config = dict(
    norm_place='pre',
    rope_fraction=0.5,
    qk_norm=False,
    tie_word_embeddings=False,
    init_std_o=0.0252,
    init_std_down=0.0126,
    lr_mult_down=1.5,
    beta1=0.95,
    batch_tokens=131072,
    train_tokens=564000000,
)
Each number is 128 + 24 x the weight over its row's rms, rounded and kept within 0 to 255. Layers, rows and columns count from 0. Numbers have three digits each. The size before them is the row's rms in percent of the matrix's.

# layer 9 MLP down (transposed), 1536x384, rms 0.063, rows 925-1031, columns 128-191
097:097131133097125126096123112174131156166146102136093174140132111138098134122147190146140139122106148121116130157123167151074117137144104120134143096098167108099106161127127159106107089104087147
102:143137105148138170131137123115186143209103140105134104141069089124105184111166142124138142117143126125147124125136147115133137132131113168167080100130172124140111167154135138142108084139126121
094:116137154132168130131126123107102069105120141159112099138122111136133120113113132100104133092149125129113129121124120174174153178186122134068184138142155111151158109141087122145158145092100124
105:106162113135110144116120134148126160160128128138169139119152103098120132153136130131132151107129119126136100139113145124181139150166081097144137125129054127078107151134127148115120155180125131
103:156139139086099108138121153129138109119194124158126136149131113110054156120154125113101084125147163118111141177147123130133104128141118156154101160089114087154153139129143137132145122113109164
097:147134137128106143114133101124103129129149143126111049093084112109150092132219118120140127089171118138123096124170132082125138115158149112065084115097128112097052126062080136097183086126129120
094:143130129103115165132166114129130141103107164139108134126079121122138066093130114107117133112147129127106142055098145093111150134105141132079125066106152157121159129175118170088118102113186132
096:148122090116106186104160142147131120135137073095142146133131135120133107107115147131125114141078157179135090140131100138123154117113137161162133091092119123115155155148128120206119125077123167
097:118151125144160111175165113114113135155147125125124125060175093119112127125186174130137146154151116147143105093118104138120115169124107133154141156139109158119147158132176092116093092215147127
099:127165114142158104155114157125132147146120088128129133124123139112100130161154117138138097135119100159129142173156137126137160129118108141108129118145154109120091098149142139132144150100160147
098:115157109184111142119138095141109171116133134109131117136146145074143116161112101151154105154122102152151104131159099087157150123064106139178076108146135143144106114166091103118137145133143125
100:122124155126138073120103133126100126131155087145113102112144161150126163129148122131110069133154112112085123132112099086151105112129137103144159132142114124098159113115127146096176142123096121
097:081074166127135171130133104145129150122111097133126138161105156133123125132112153157103147117127133138141170128134098130123131132098149136118139103109115146142118135142141167134108139136118162
098:186135087121123104111104087132112102134133143124148141077135137117160128151136115125153127128128168127157137175151129118112104120131102115120115151131087115161109080146139141160125144125115117
098:129146138101113095151163105099153123159081155150102110127158157109142100160130110143124129127113160109120155125104119120129113110088121129125109121143112120170116124110104140096170107121131124
099:106138156099132115106117158149123136132119123142164115118183145138150143097091085159180118141159157147111126143169121115099147131092149114166136088153147147092166143114174127123111158110119110
101:097089095095141115196148124130173155107133116138113122174152144126114119107155134141150138140100137141113121129104073086133146135121130109130118146134168148133160104138151173120119148176119119
094:115140125103144173122099139137092116129127143097114131136128106148137128099120135108121104136114085123100134126119116083081163103094115157117123140120096148177124164128157121111146096149115127
100:133097110123056125121129099125163162143150171123132171140113154160113156159105154111130107108121139125089151166086116126127164113137138133150103080125159129180082161115186146142143160098115147
095:129113127111099147120090147093088114127105162102138115133085162168103129128138123192129186111089129083149120190169134172119101138104110119118158112130136132120130113132104125152135178146115124
098:094090179138095172148134127140121128124176117116151127102111139120120170156125120111108128140143120134137109150137121134137108120158160139122119129175127157110125148119171173107103125100143127
105:121129143158153146062132128085116108206138162139100109130110148130114104114143153060163154156129117133127160141125157120130181126141148131106102138122123155085136108149112092096134141126150127
102:142131106074093087119170095168124087121141082101162159153133147092143104119143145108105163121080114129201129118136109141093134108177142124128123113149136150131110088130143171128116124173110134
105:106148113142149146136148173063150136165118107171159136147200129117134120120101129111135099115128164142160139133126174118136105134150116147145095132109161122092130106140105181117141134140159110
103:133098114154107142125125154114105102165113127182094124142142119135123113104146159131118094168108133145106140157132132116136119098119101123092108148164169114163085192143114131184124121131137117
103:150161153148093169124114104120134115129073134159141133113122133134102128142143141145076162086125141116139153133105113069146087143168079128106101079150111148148163148123182144137124108131105117
096:112152139136110101103077136105128109123136175114129121099160122138130111134125093116132146091123162115145102117097181099131156149136126118120140127141098165117146140126132099114119132106151169
097:081113159137099153086117150119124145139125118098110116142154140133124120123077094128127096177093112145109157175136162109135157150129111112115095111164103092105129110107136106098141158108170137
106:142091146136120122124143140103146141162138171130135166118084116119104107158194110120135098084197146139107094171088160165112122198149136109157178096123147119141134164137112148085119118118124151
094:130123138113111150119131116162151152168086123132090144073090082090129136138151141157141138152136148140117158096099136136135166162149137137102149152137128163142135122170131132126083105131109105
107:138149153107114107133140165148179131131143158121139088132105124148147150167129123097137091118121123121129107132173102122102114120096116126149128093144137129146119163099138144135119116084116134
106:126112150154122118136137134152122141126132135131133140105126089103120111176156093140130108148084099089080118143130100140109112144095144132081152085082159129160113107107160145121134106090150133
100:105091171156128132099131107122098134149135179121117103129156119141134141116126077160189153120100109074183135111115126120107111146128120112132098135154110174118103115110126098090129128134177094
098:093157180201182115126145141108129131090119086124077149164125139117135140115179137141114150106118126137115163151107134146161154108170126106127109125085154137081129104130091132122121155078114106
099:148152122143161123117176171096154136122118107134170132093153124181098136148121153126126137140121137094110082136130138080120144132145126111151142151134117137150133143179130137122125109123125143
099:116144105180112157146124111095089092125115143149112167090095123095103157131102154185120150130116142136132128148121141115126144166129119134154136147114147154140114117110155109107133115124110098
099:140127134130126139111120076139142137104152144100113136136138136135092129136113118108157102097160158140113142115143150126128162083146157152124152126182123101104189120166140084141141093107133141
095:137106094156127136141116150115134127111122080179136131134098123160091112129121127167132101132142080095140104163131131120100132182126103171147107127148139136098126114138080100130165113172112166
104:110136162098146169133152150115130116090138104103110167163128119156130092093105139157130165140111138151139139126108097128136121118149123133166077104157145146110122115126148103125179081131170139
095:140136121137074095160117127193083118135147111113120159160143041102138114119120108118152165140123107110135077121129128122191135143130139147123087153132103127148126100127095128118179111142123118
107:103091147143158171120114096154182151145099112131107116148099081149109113095163128137144158149044158162128140114102138114134146121121108103093123153113108124106056158148135106095140163116184137
104:148146089146082141132086161127117141160144100115158107129131138137141116148127091153112111146147142100145182164156098154104143089126105117119128145121123099161173109109137145083120142098093110
100:164144146171113147165125122103109132108131153169109138140125161131149148143138141164114177161125133090095102134106114147141112114135132138115101130104142131090121129124139150130162108094125118
093:116116128123120106179152180123092068116108131121134137128161132111120134138124116149144132123142141164102081134120149102181146123139122169114122176121113133135084150124118123124124122099133097
110:146107132112151110097122103079115100119149127151168143114119101140151134123121184161142118161141130149109145144122159122107135136159116118149122155149130096135111162094159186175113110093134072
101:201132095119140139144129132117126138126107165087096106167148157144125145148135133104156120143164131138142091134114135122134125090153141145135139168109097146087154128105102125127091128120105138
091:148112137116108111117081111116067132150168189171085112120158132113131148072136111133158153126174113144108121118152140139144136154127170103130151124108128169169205096134114136108154137114127124
108:115119175140099108121081145162142127160133116150135099155186119147121143148104126114160129131135128125107118131153113164088161118154118097135084116147111127137138161101142154122088105130121170
099:095110138122085084155122122127163128127152106132141171164143130115091103140120136106079155134145152126154136100146137135092135123087147130149118135084149114151094101129147098177084112140110119
101:138134151097137181132137061079132102144125139143133175128119188104117126144123076121106115131088098125127153133146107163107114116099155164125102098143116140157159122107155137126101136135094132
099:133117147148124181155125139132066154130174147117128157104126103135135154126173164111125120149111121166123136125111140124160076121178163093156099155118108124145140172147107110145122135159124114
102:136092090097084160117179114131113139107150126147171133104126141116078172099132112136102164112107143114143147117092144146147111126152124135099118129101133119114116117092140129122111087133144122
099:134149092138120152108124145119150134115108123116153099169128120159105101114164138153114127140146109155076109146153105135132175136067133077125151129137109182104103123147172178107172156133115137
100:135112109124105144162116133152187142137119127153160095107120126140140100167117108091132123131124082117136110126144140133108119124141150124130126109113090068127083132150122109107150100091161099
098:134123103136117151116137150092080106137123126071089144119078113099170170134108132120153122142135115150158135103151099123139147151133148105106144150131132127110109120084122113106154124140130124
103:107129137100127135100122145147098117127158120141116095146132083123143137107111115128163165139115146159140101095162133146115176151119159098170106089109144106147140154117131103127143126122127131
102:126098118135178095127142149125077140141151144125106132143104120129098126125176120121142141158156135093138154138136113136144198107176107095129132124086110159132175141173172143108138108088119125
096:116145097105142088114118096113090151091083114178142150093129130134153074087127168137136121152141130118108143104121139137119111134136128093132159132121163120136131114121152112109116162136108110
100:116114108123099154147112121106098151130171101176137177116091131102097132093120148192172071134117161143132114122105160152126130109070098146124154152120137168113161100114173118149119112130122071
099:135122159127093137135132119133127125128130123138142114114170124112105147161153172119137139125081109100126127092135133125163101137146160134127102108125136123099147105106171136144161169112162055
104:135107151157129140148151163108136118157145128147105147165118152069153152088119097153110096154133135106155136175134097106140136141111143114107155120150147134125144133087112143106086143089146116
101:090092076122171150135081164105130123147146160145080143116067136126101187097099137143154098107105092170119124100130156149147113161121163139133127082132125115138160152140131133145142141108096127
101:187157109135096140174135122114146140090134083074115106209135163141087089108164140161128098141119156156134090097115126140081144130155180120125101118149103160135141161155110124122165135155126136
100:120119131084134136132116166117116121130137103133105132098110139141102117083174140152109166144133143152094101097122110138108144113146143131111158134132112126143154139112157106121154147139125084
101:077135143129141110175154180124135118136133144190129160117149170086113128049140106125145116176129089121157106089146112127166131140137104144137122155138120130132107121103125136114125097149125104
098:117131153167112133142132070140140105129061074086110090141099132158153117099123158112122105135117140136163107093146113102133137146117089114146113138096120109143132151123105140142177126139107146
101:100148134128144115168109118139108106149097153111133098095140116138146134134127098121182153096099163052150116117073116125118120096161121105154139068131170122153103112114164122128123102084102129
102:102122112102130127137136114115131090100148105096130153139155164153150113115150119149167150106145115105119084134112116132092099185151118162130149128109137140071130167128155093173166107150178090
106:132149086113097134114121117140114111168114125154104134167109125094126139119166161110125121143161130154118096105090166159123108123091128117139125140179117113111128170131138141122144107124111126
099:105144123131091149109076135158127109139124151150154103124122086132106141103103181163147166136115134155156147143101113143112099092149109150099124105146121114083095140140115098135127107115128134
103:108115136118119119115121115107135159122096129072102122113138131160146118133112080158116134148133135154119163107118123102114165109199152140144159126106132133126137118113148130160107162080186141
098:113086134148139120103096122157180146131140113129132132097112103108131152159123132105094140132168119133143155132168076136124154168157113102152080131101141118114173153138157146121137107145131132
121:104145134112101119105105150158103168138102118147095177109121098118112151134143175107085125122100102124139130120144123095134163110115138122134145130158077102131131104083116180153150127107106100
098:118149080131098129118152130143147117131137109081125164132114098126142076162112142136127074121136153146147167144121096138147067104113144138067084119139101109125144129123133157150117094110120136
104:124102127118139139184066080102155125079130133089155157094112131115186151155183132120136145130105121128081121119107114155114105114159109108162138124153176103133067126142147102124151140117148158
090:125136080115088118135140146168172124145073180147149097125120135131139140147090110139145127137154158101140149155085106152107151116137108110143133069155182071135117188175122127110151136079099119
097:122091133097148188094115139122141139132121142125106141180124155141123132110133209106137101129107115122127145106060097141166140147116122119174125148099135101129182089111123130169129136147107147
103:122159132138150118159132150131124140107175132157077133150111136134136136126146161115134162133144112107147129133110157154085114119183123119091094138084100125102162120100119149126085096103122131
100:097146139073053168137184074114122133171111081146128085132158140105159123108127191103127110112138147144136119168100127138157126145165103128140147136141114090103109100126158130106146135127113189
100:119095110109140138137097139094147132129116109121153138129125109159133130191113176163107184123112134166125115103116122124145129118126137066179113075127135132110137121134119183081079156048131126
099:132126105101146144110173120114144092125065120178109153097126125116136088106114142124160128161121118152177116130134100153116154127126197109109130113149109140103133116132173105193116146155152124
105:129133108110092121182102101077126119171112154106132141127113145141146093138179171133102138117120127130146118100142135091183122113131143089085124144103093140121116105142178125127146144124182141
099:116093134127126109143095148130098135082119108121119138128125120150112137137128099180119141112136129134141101104121161140105124134110152120127111171102142118163216119135144121103072101131121113
088:127142112081158105122122103110137183150157138149141136136115170111106125156143116165133111077154061157155140147121106131167132159110138121121125127098151136119153115136097154091130100135132138
099:118139090143144123147166116127134152139131128146129144099137121122119137156167143116153157165118115128105129132139136121126099098135115119147127121130088056146098116115120160138145107154125134
106:132101113121139159098101143115080122107119156139146146098113158154080119116146072112128101099089110131183097131114167141147117124141136126096158108119063149100148128075077149127147190152127102
095:139119112149158123137164111092145065080118137145090122153122171101126109113111114122107145143125135135114108131160093152158112135130126159158146093142122131133101086139074140164157150150126134
102:102139104134151179111089108123109141179151155100098162102092161145140149114142147127153108162121131120101094138122095135117115112170159163097114099111134136094134115153131120082114111131120146
097:122147161095139158129132142134151143043142158144117100159110164107163175108090087130098106098131186142110092113183141155114084141108166089143095105141112140137145153136128147138131176162132097
098:153161159141144136112088159140144105103126115113107095116122107104096100121113158099115106152142147128118116160094105113136127113138103117131131140151135136084112108109144128173156128125114149
109:174108112136143131107107135101125129138119134086142149082146148067114137127089164154154137112101142120111094129112123149126104105160118145091144083114127131096134138127094190182120118142124121
091:148114114131139110109113157070144128167102150141098129134116122170141119130105168159101131114124112147129152133136098078144149174103111097147147122130136100138144137137113135132117116124115150
099:142108140129177129186111113145087157158165146123094142138108117097173157075139137122139128085101087117159130125173150118159134115124122155096084134143097171141155120110178146160159110142117129
105:122133149127114146076118170097146114149115124165094116135106139106153161129140158164147116119098102125150076123131107142156133128129117132111135178178163147138182136129120135129085123156185139
099:125125117123121173148083143109115053102104165130120170126097123159110117121117087123161140103140099127095140145129107139126113150130160086120161148094124137137115082153143115116124101101079150
102:110115107137143100106126131147079177177100124146119143089129191148147107114101119113110132148117099147138149161116140096148127124161120131115080141133124159088146156119135111157139136170146115
106:162120124147106095134110152118171120132131130099129112120148097137147145103118162139111177153159118131113105127141157143136112127154135128112111137080109148102124115135115127150114178118133094
104:116105161114121123154180128148116104106118155155134092117102123136124101154096139131152109107133121144087068141108073175142168124154138131138131096154129110102119117167105140133178158123135116
095:136099102157091127143156126155131117098147127137127110119138105143169117163109168118178119083125134122163113162134135108159115120138095127148130174148151095143151101131123120159131108109127151
104:106105120148116124149095103168127110108145130111125143147147103139137164159162163150177144139144119096160143125113147140141146103103116123141123140087142144110107140090103093139158092146109130
101:096157091120142135110165110120108138146159175135134135151136095131110157098163137123049109117110121139150094129119099168153112153151141095106136116145147142120115157104115120145141147145197118
090:168100145147143128138166126128164140113144113127123188156116129134147148129148135140135110150120153153105101122142122127126131101114089162132160156132136121140109151105110129092138138125112122
101:123098095130142125114096181125153167129144134136108147158106118131142115150178145131137133114132150164139143122126140086128110123129145113160114142129130116127137146123092121081126143139132109
098:105171059114076137129092139091143143142099121115138090112146163109090136147114093110152113147136142143116119124152150180171124101120061089163136150112110130131111144135124167140135136140073172
103:104152158152107125137126090121165115102110111097168125099104143152110119125130143135128162101141150145124145125131147130106111133103114105117135092153163123115104112105127149171125089108085124
100:162094119120139083114110119149110113120149187146108094142148136129108105119125124094092072130135126122077113094108137141170157138125133137140131099075112113158137128130193129160149129131079108
103:089120123118107110147137143177103136142143134132132091116166095135186125145106117172133131130141133137149121121142138093138086128114100132131102160130113145190120150096144133130090151146086129
# layer 9 MLP up, 1536x384, rms 0.0785, rows 926-1032, columns 128-191
106:134132100147136106143096159148120102123161101130094121144140147087129099111111109134092104135133120115118147099118152170155116115121098113106147139172094142120136101149090089143164158073106049
102:144128075121126113148126138066127112142119114101137109146079149111103164114153155131156138139126164116148118116128149171139136095110092095147059099138112107098125100096114140129117120139133147
104:103155141134150152144106120153126137096134110108097098135118132121120086137173129116138096106119141146108080110154101140169098170102115167141130143105128142140124136131151106124129117128142096
097:119126091132164155123113114137106093136115128119164158107089128110161127161092141147145133100151112124141172095119139105143130067131161138131159135138143087124105117144172101162132135131103111
099:172099097135070136109105095177094124161149135140136153137110120133122151137120108129163135149154128135139159144135080123111142142160073162090137133140128103145144126124162098068156146115145124
097:147126152152175119104115095140065149083168133092148095182126169167141146121147091166095123146134130098126098166137157173111188130128116133156108110109167111153146116110126157113107136095058159
101:145135135131128093143122093123132142134164120157124137138135061145171148119092137112106150125109110128151126163142127127155104143145093117101165136120123111120123117120159106120109105141119090
095:119097107094126124098112127177140127122152134149154104134099141171133116130093106078115164077134091125130135137139138125115119122139107127128126138092129104112103126113118142156192120089143126
104:099149160123115158104143135082145078097152155123119136112106142166138082144094115112113121156136115142105105162126092109125166129157128127149156104138156108162122147131100118134121096166131128
096:142052112141119154162147195135138123130108103155105115121136136120146118116159131142153178113113141099104165113110147150131126158081164095116121155103152126172154136111135130128128122176167130
101:124149129133135185138145123123149137140083133096167113131128128139191098170112132129201138116111122135098125117100101130125133098119134144129107160102122086095135105089156129173125112168155104
101:122124110112146155141113122129116109170124115091138120123134113127131110155141140098119142136138122132126137098107171104068134123104138143134169121134171144173140146123088155110156137150122112
098:113130147105149141127125175118143161130129138102122163171115119157100119125114125119120130130099077173123148096132118124124130151131118144117098082115120151109187145114140134102094129098137126
103:152131103158124152118180118155147147093076126074100154109105128096135119145146156143143130122111132154100070088125140151150154117118128120115148113128151128157096153111099112149117128123157086
102:121148118113107103094159100121162088114154095148132113170114092129150159108137132142129127102115148122093103154108158173153120088120162144084150130152130104158129130130101140101105163136059159
105:151167145127114113114134156111165142119120091116115122118138133125121175148126104123138180144127126107122125116177161146159147066132119103126150115110131124085069119073124105091155119089134114
089:136086122157109073156122135116118141116081083121130151111136093127144088121125104135104141109130131157135147139101102111120102113127140087101154127128147087140155121148132123186113121139136105
100:134143157119124108119124118138120116130090103148120145148129094109113121093143101141124135119092121128162109107111119154138108154146145129141092139100105133112138116091140117112167131135113115
095:095125133115121132131129123177137116123094122123086163147141131087171137117147147104137102124132145151144172125096135163150129130128121104137090132083099148118105164134141143111163134159139122
104:155137125163105147103144118134112152153147178128069115152162142099130136143100135127160119125120121139084101118149133078117097151101131156142097137094171136103163134117139133121168101175139132
103:136101109088103176109122131106157098134126125074142135115098116121112137133172144177132120117115156153071119078126098130150132115109108172148135101122145113155102122136181113142177130091089127
103:095138147172152147097124160134145123143155144125065133086158138132136175097103116094133092137187118116113078120135133130130078154109106142122130112116166090120080142136129145153155118130155141
100:131121101118090141073139130145138091096112178133133141144155148145152155126140093147124123166115121109149140133105089133102164120139119117128121163167096150092166161112113156140121121155166141
098:149098161150130114157111188137149118105136097128116136118098131118086156109110124131120116136157087111134119129172107141141110133140110151128101121158120149133114123101172152134135129132098120
100:097095135108076107134119160134142145135173148118159124148104113110151103119123111103148110144109148145108144149121145145167115103097118110177183133167162089103131109131117156107110137137136122
094:151123094146135110156102121106127107135143122139155129123113104135130125071148128083120112147142128135151146074166106113154109125116118099133110143084132103089131135101140103115090083152104108
100:106158113125150129112159127131143143123091154109109129152101118186116127093085147129133185151081133109095120125085096134125131154134113189114088143136089166089151140094148108113160147138105111
105:162151132140115126099113133152137139149112165117151121124142172124119155148056101122129130093118116106145143113149112092104123142124133140148120139152162127126116101140173139134095130093146117
096:092129136096131151153128135143141095063161122107167149124113099112131181099128114131116097149122160155153150107122123132126124135118097105130132152121120139099167139111158118111126161139145101
102:136120100106136132100111132109130086140097111120095116152133157127171154141147154115088143094097132147115108138090176078128123175135118140143101162112123088090122156102135149121152166127154110
102:151126098134146187113137123157139125127113096106087080171170140125114127099130148134097117148114121130110131106097126131100099128153170130096107125131105114118134170120101148139125142134118121
100:154112093114146105114115128094131106110127143111153145158119125167148120085146175156074131125131167161106111103090112124165089155139133161103141125110100127124136052133138152130122061114092130
104:113105127061059091142131086164108136144094105118153172107160057172099104152104106130136112151123089122121124145151145141111152161150133121176138103118175084125112118140146117118122139177140160
100:137117120139084101116126135116162095111138115139120120141126145119116123137098167128138134118116086115158141133126103105133108133102111185131111127147187137106109118153162100125141155155155114
096:117163107130135088118155128154119156151145125112135140136159120148121109135066173086152177160111117149122128112156157110112121134082132113115121135174142154122128132107088094110128104100125143
105:156102154106058123139142158101176124090114075135129107133145142107150126136138130110110109093147122109114162097141092079104162150130150133112140138138132121119129134129165116158104119120135094
096:130124162155141137104116108130145107111125172078149104136110151094121125131137123100104121140126130150132142120135152186078121054135161117132140103146136111117150156117125114145134130136158107
103:197128087107131110143115097172116105150115151144116129100119117130116128140111130141102138113140133073124131157110142196148123168151122139120093155166162150130145160092103133101127093142083146
099:101129135118090119109125138091145121132116119127099132147107141141108135133114116111132123118062175093159157137128123132107166078162075119101119105151169155171118151118134141167163118136121105
108:162114105134077108096126161109123148099094160149135106124140143160161119163123140079157083105178126099164132129123123158145127111132162138138141113150140110131149151110094143138109133172087164
102:158160083092131143098114075159157131077146136132084150145150144120163096090132100125085099122131154151094130123118169109124111136130112119115137116133152135162148127099137158120152118153119143
102:139157115142184112057167130109147108141141108122127149114157128100133124166123130144102123112102137133147124116175139151106144094147110139149123129133165112148123096161129112180146093134118130
097:114106100126146147111117106154134161107137163137133143166111136109137120123116144128119116112144102127098150145124114139078109148149105110133129086116136107118140075146185115129145139142159155
106:124155118141127135151141132170132177120116160078138124181174148147123161156109094111117153121102087091112114106151104117164140126118130082139138128121114153113114134161132094099137156148128156
099:143126155134158136106088141127134162164131124113115088138112105128129107122181090180108125142123113142148125133113143148130117156125128125121132069098100065122186154135118161110148134149154126
098:114114109147114151090146128089145144186116136104117126151182094128093131145136109133136159145128144099153113116118102115171140117109148085146147144111149136114131114090136084078140148149105118
103:123121121141113168117111134098151148100156120078142128172111175131116163110100103175047139170114147153134132096091132108140131163094111121169170126106111149148201120127083096160133129121085099
098:132144127151151208144108153109075174171135130105136119100125148113195123140161129134202139123116160097130113117102124115185148082134153095096138092121113138150113141120138143128133115077127132
102:158121133131108145137126153089141108095093098116112146193139106127134125093167154126107117071169157171136178136102178124162127132145110117119152121123152139109139182160104096150144143143124128
100:150158175108103116116125130165156136113138099120165138135150135091122128099126140149147106153128175137099117109170112153127130108110111187077111127096112128114128053152123145129112147070151129
106:123138150142121108150164145132140157094126175153127108129147143117156104124134139103124122113154147136110152140165123131113167135151107148136115131186112143114135083115131110131107116131141151
099:131127087156172115116110107103120115132175103159119152121169144119162121110126146115098127123160151139124132088084132164114109090125141125107088121155136130128157151109095104137101113140121117
098:114105138150112161131102150114098163129132116136124122156123158123204108098166149151174112134151145116120126134121072148100160180127115157101122142166148107108174112095163125185095139171121130
096:168129136138190132117098129134116172091152132135136123163139124141152084124106159134110180105165169091137148171144148145066128107107106135105147143127136105123151147132119135107087126125144136
106:126136115141148139114118136095122148121106086145102137150142171135119125120148081136119108107135102115150129137145104117171104106126136139113176162099158143137123116148152148143129090131105124
102:103149158134078107124106156186120104124113147095156134106110111145108091151112124111120122137131168134132154138121131116148101134116090106141122155164076146152098135128147125109085153162134136
098:094093140139134159112133179170133110135181120114119127147155141157125159136075113140114104106089145152120139187160117134170145112145104158143130111125084145108149104138096130117112088102133137
102:140171191139140111134096158135186124102111160092095124105161124105163083161128082112092133126135138128155148141151143094119153121205161129102139141090125096091146161118090150143122114112150132
099:103101124146136169113153135147169133104123152098109138121097165146135123192130102139115116147122169082105147162117081168121140107158089124128130140138106135145069169127132100116160050133104145
103:080168124120102127101146105131145143140099153141138130103090148158161111151111106141139124153162154157069161126126164153105101107130111147147130146156146128154167131084132106146108119137115093
098:101144143136162095118128092153143136118107166087126160146145122120129113102108091115114141135170138121146102135135107131130119068137093120174126146152176152176143128147139102102136114159140141
100:100119146134168138106141110149119136129194150120139148140128161129096121086091138194075138172100111078158107170093093084173180159137087133114127135099162137106157119142137136135124085082116126
101:096159140139116142136196129132116138132094160129160124191134109070153166084113130100151130088091124098153138113135133123146127132113158144118153094129153109098141121126107132133168132130147136
105:130102127162146143119146126151176097099131110108121132138144123140122134198132131124092110099103128113129124157100111137114127145172140136119119106129125100117148122140147153096159146121140105
096:119163106124118132099181111156163143153129140106137151120136134115142128129107134135096106087172116098110119102094153140117142167125098108137153121129123140118169145105122102146153114170109151
098:149148067139119128108146087095127129144204116108159160144110134135155140133119087111135113114156125117137095160130099129141126108110095136079075110159138108103108108099113166162142145155107120
103:127141136126127155080091129121125126155114149141093087133113152126149137141139088127099159147135162109136175162130135144161136126156119085136166122151076156108133103107129156159120169115122088
101:157131148144127099118133157109160076123103129106138109133133160164140115098136168106084141114134171160124124129120154135123106142150128125118169155141140095176105097086115114110135122113158094
099:152136153125130134092112162139116124108099116115072147113086118127116100123082162162080144140135121087115110143145081126136120096147109110134142099085123123145131149137132150142150075142144092
096:157128105114111122080120146135122115136135178099128116166175142113135123132106141093120143118067092121125142162166104118139134112139125143107097131127130164132115118157107132141105100136161141
098:157123124121101073136156103158142135136126099149142142144105097105104106119104133136157187174106112119057143107156155133142095155139135164132139128133074119109129124122105129159150113130102166
116:165116098155144117159157112121090137131130150115120109121129110104125101140160131130103122126147112109120107095130087084124139095131134124123086129128110134156126114122108160134105118101086146
100:132138162113122138114141157104142141146163138115186109162134107112097161151145131156140182097071148111161152106113139129165170138060142120087130117117167100138080152148112155134129150089129091
103:137099128133124116122130130187127092147155156139132089132155122066152069122130136170143149117141139124118127108136159087085130154147109134105137133120130150144164082140147132160148113170141122
090:143097135072132114144122087147148100152167077097143125115150151150123127129144147105067125096110135156143177132125103112151111112087112137159114108081099130146153108146131134123114121125109132
096:075164154138118140166114114127153122146138156130117153163096154128138129128101116161091098132129158109128105113146121120105119143150115172065136113128087114149125121130143129128111147117103111
100:144127108108101126123101092121096127155135155104140119126152091140110104159121146088108151109153170136092103088143119112132152130107152089143143170140159137135133118143228120112156106095145087
092:052132099125143129142141117113141127164118126150133160106104134116115112145122193124123081095127139112120144126140137183095141120149089131112131177115131111135124125115113127128193132150136145
100:154135126134092167150142172157117114097129096138079119151162143137128141137168122083133143113122166146109122161113176133120117103129107122107124132149130120134092123140137110134119123146112135
101:109144140207100113139078155139128165115143170159117134104131124149133129087170134120116133138170110102088123100159124071119145149124136159151145128134149111124128116160110093102136130163139077
105:202105122125146133135120130145139072106121084148151150135124096149153162184120132167130125154098100132084128110138115133127128117111124159110136094130122106118152136122100138147181127110121130
102:117094075138125135164168112125098131120144100143139146121133099097074128083125071117104107147155088152138147129120103134179150124112115194126099140151086169133120094128134085134099083112099133
091:100135122152166134097158138114111117117146104129106134138104135096156125136174121150121147173149164139138105106101129113125140132170157124129134120153106131136120121119107112153147093108152127
097:100143169125110133085116158118193154116171132097128157105128168155160136131164131139153117140107120128138115087129135084141127145127094154150096117113162067158127150117156168129115130148121131
106:142175107141168120111157155128168133186134138132166155149148156142087106085152135120081139130110104132192134132112098123141117132124114133108134105120132143114148122139097138113113123139124141
093:137142150066112114058158139142117181111146140152119097076132100103125147128140121115103139095137127106150129114124138142091148137123113103130103111107122140103163167088107163119111116091120139
100:069109136121114111150144099101155123093122095128112146112089148110105122126119123140080115138116081128112146098103148134161123134131136150145106152135110108117114129166165089086138165085097131
099:129149094127148061104119162121115118141098117071129122160114139101076133135118143109152122139151073090123141112110117121167140150106102157155170183118147147125118100135119153126139102125116152
103:092131151119090149140139073151136191137178128114124111105143123136133128121167134118137174099115118109117168114133134105123132077070133195170093154173169098159129105117121177116122157160100098
107:124146114098124108102138154111136078125110103125135101132103158130159110162185128097103114112122100148185168080130132137106108108129126151125131114110079097108113153110134152166152119160122114
095:137127121095103134166144142156096077159127104140149125143125097131169086110131154146150072103158174118124149135155165118135123071162126139130127113145105132115084103117148134136149142132157113
098:094168111085106138109101131103159147103108148101152113106140132119109104116157164158127167163136152132118125092138135119169122169110111129145111140120170100138116107140137107105124138118110099
101:152125081133182128122138145168112110170119112110137109144137118143109105123096107130100104113154141162117197161121102125156139116137113135118087172135125125126111126116140145157133116087114111
100:121125100101132129160150128121154205162134150181111116111121114094157139117136118129117121146095123134118119129107178094123155103141112165154147115192157081125109128139122133125169107176133109
098:102125146081123119110084135100108089153158199120111114155120138131138141157147115167128096150091098151093126116178116175121137113122097114153174151171098130168102104129109119099118108119129133
105:089135118142124102105152112134133132101134130119123156134084129124104134127133134108110132164166089114117125147144133113115110118113130129158143150064102106125138119157113119139104102101180128
100:133121091106118129070184137114142167126134117116166123116175156129100142130133133096143156116124141119133142095155194132109091115113135146147105164186143131105149144118119106095141132140127081
096:131139135157137126124179168104138128159129127120093095146146125154119118084120121112104123138100108116073153126130143141139118158131126129148147075131097153103155152130161107116109090153113088
101:085097152172145120110150123133118139095158174113138119106112090112129140143125124139109121148085133134106127158127092136158119132162118088145137167113105147105149145157105151147109107076157108
102:123126169172085132126129091141143098117093135138162150121126122136150135112141144114085150136153144128095111100133117125117086127114134083153118119093116062153154122121168094138095054186117100
096:126091089124128084164154121127162134093114106077156109176135143139114147098138138139111107120161115143157090169105113136155105121120148094094123112110144180122138165100119144097125144123094121
098:105141138105087129143199094140122079133161094144134126099121085121127155138089133109111130131144132142142138142170113096158129120090142092111159101159130108153151134169133143131102116114130137
102:134126128142156085120121123131109113107114132145121128116151159136133083141152139125115112151081154176172133142128152136152120126130123121158106136105099128138109173074149112084110121137096124
105:122110109151148112135125128162115119117085064140105186120144115032126111123154138127097132167087146115134153113141108123119152170139153118126146124130126148091101102122124115139096143123163119
099:143158180152135122111100122128140100101105118134160141146115129089148129143122160122139096179100137138182120131128147086116149100088150107136148146160075132125146150136110150100070140084145132
101:167067101147123110123125120093146117106154129149127121126093155152119133111141141110078157120115115149130151083101126171133151124109110115073129104158144133103116136103096098134160144121142158
107:117182164162144097144151117129094107135142131163143161131138145146108098165128102123133117118164112148070119142104132157145133161139100119134110141129105153150116139144120125156125076146102124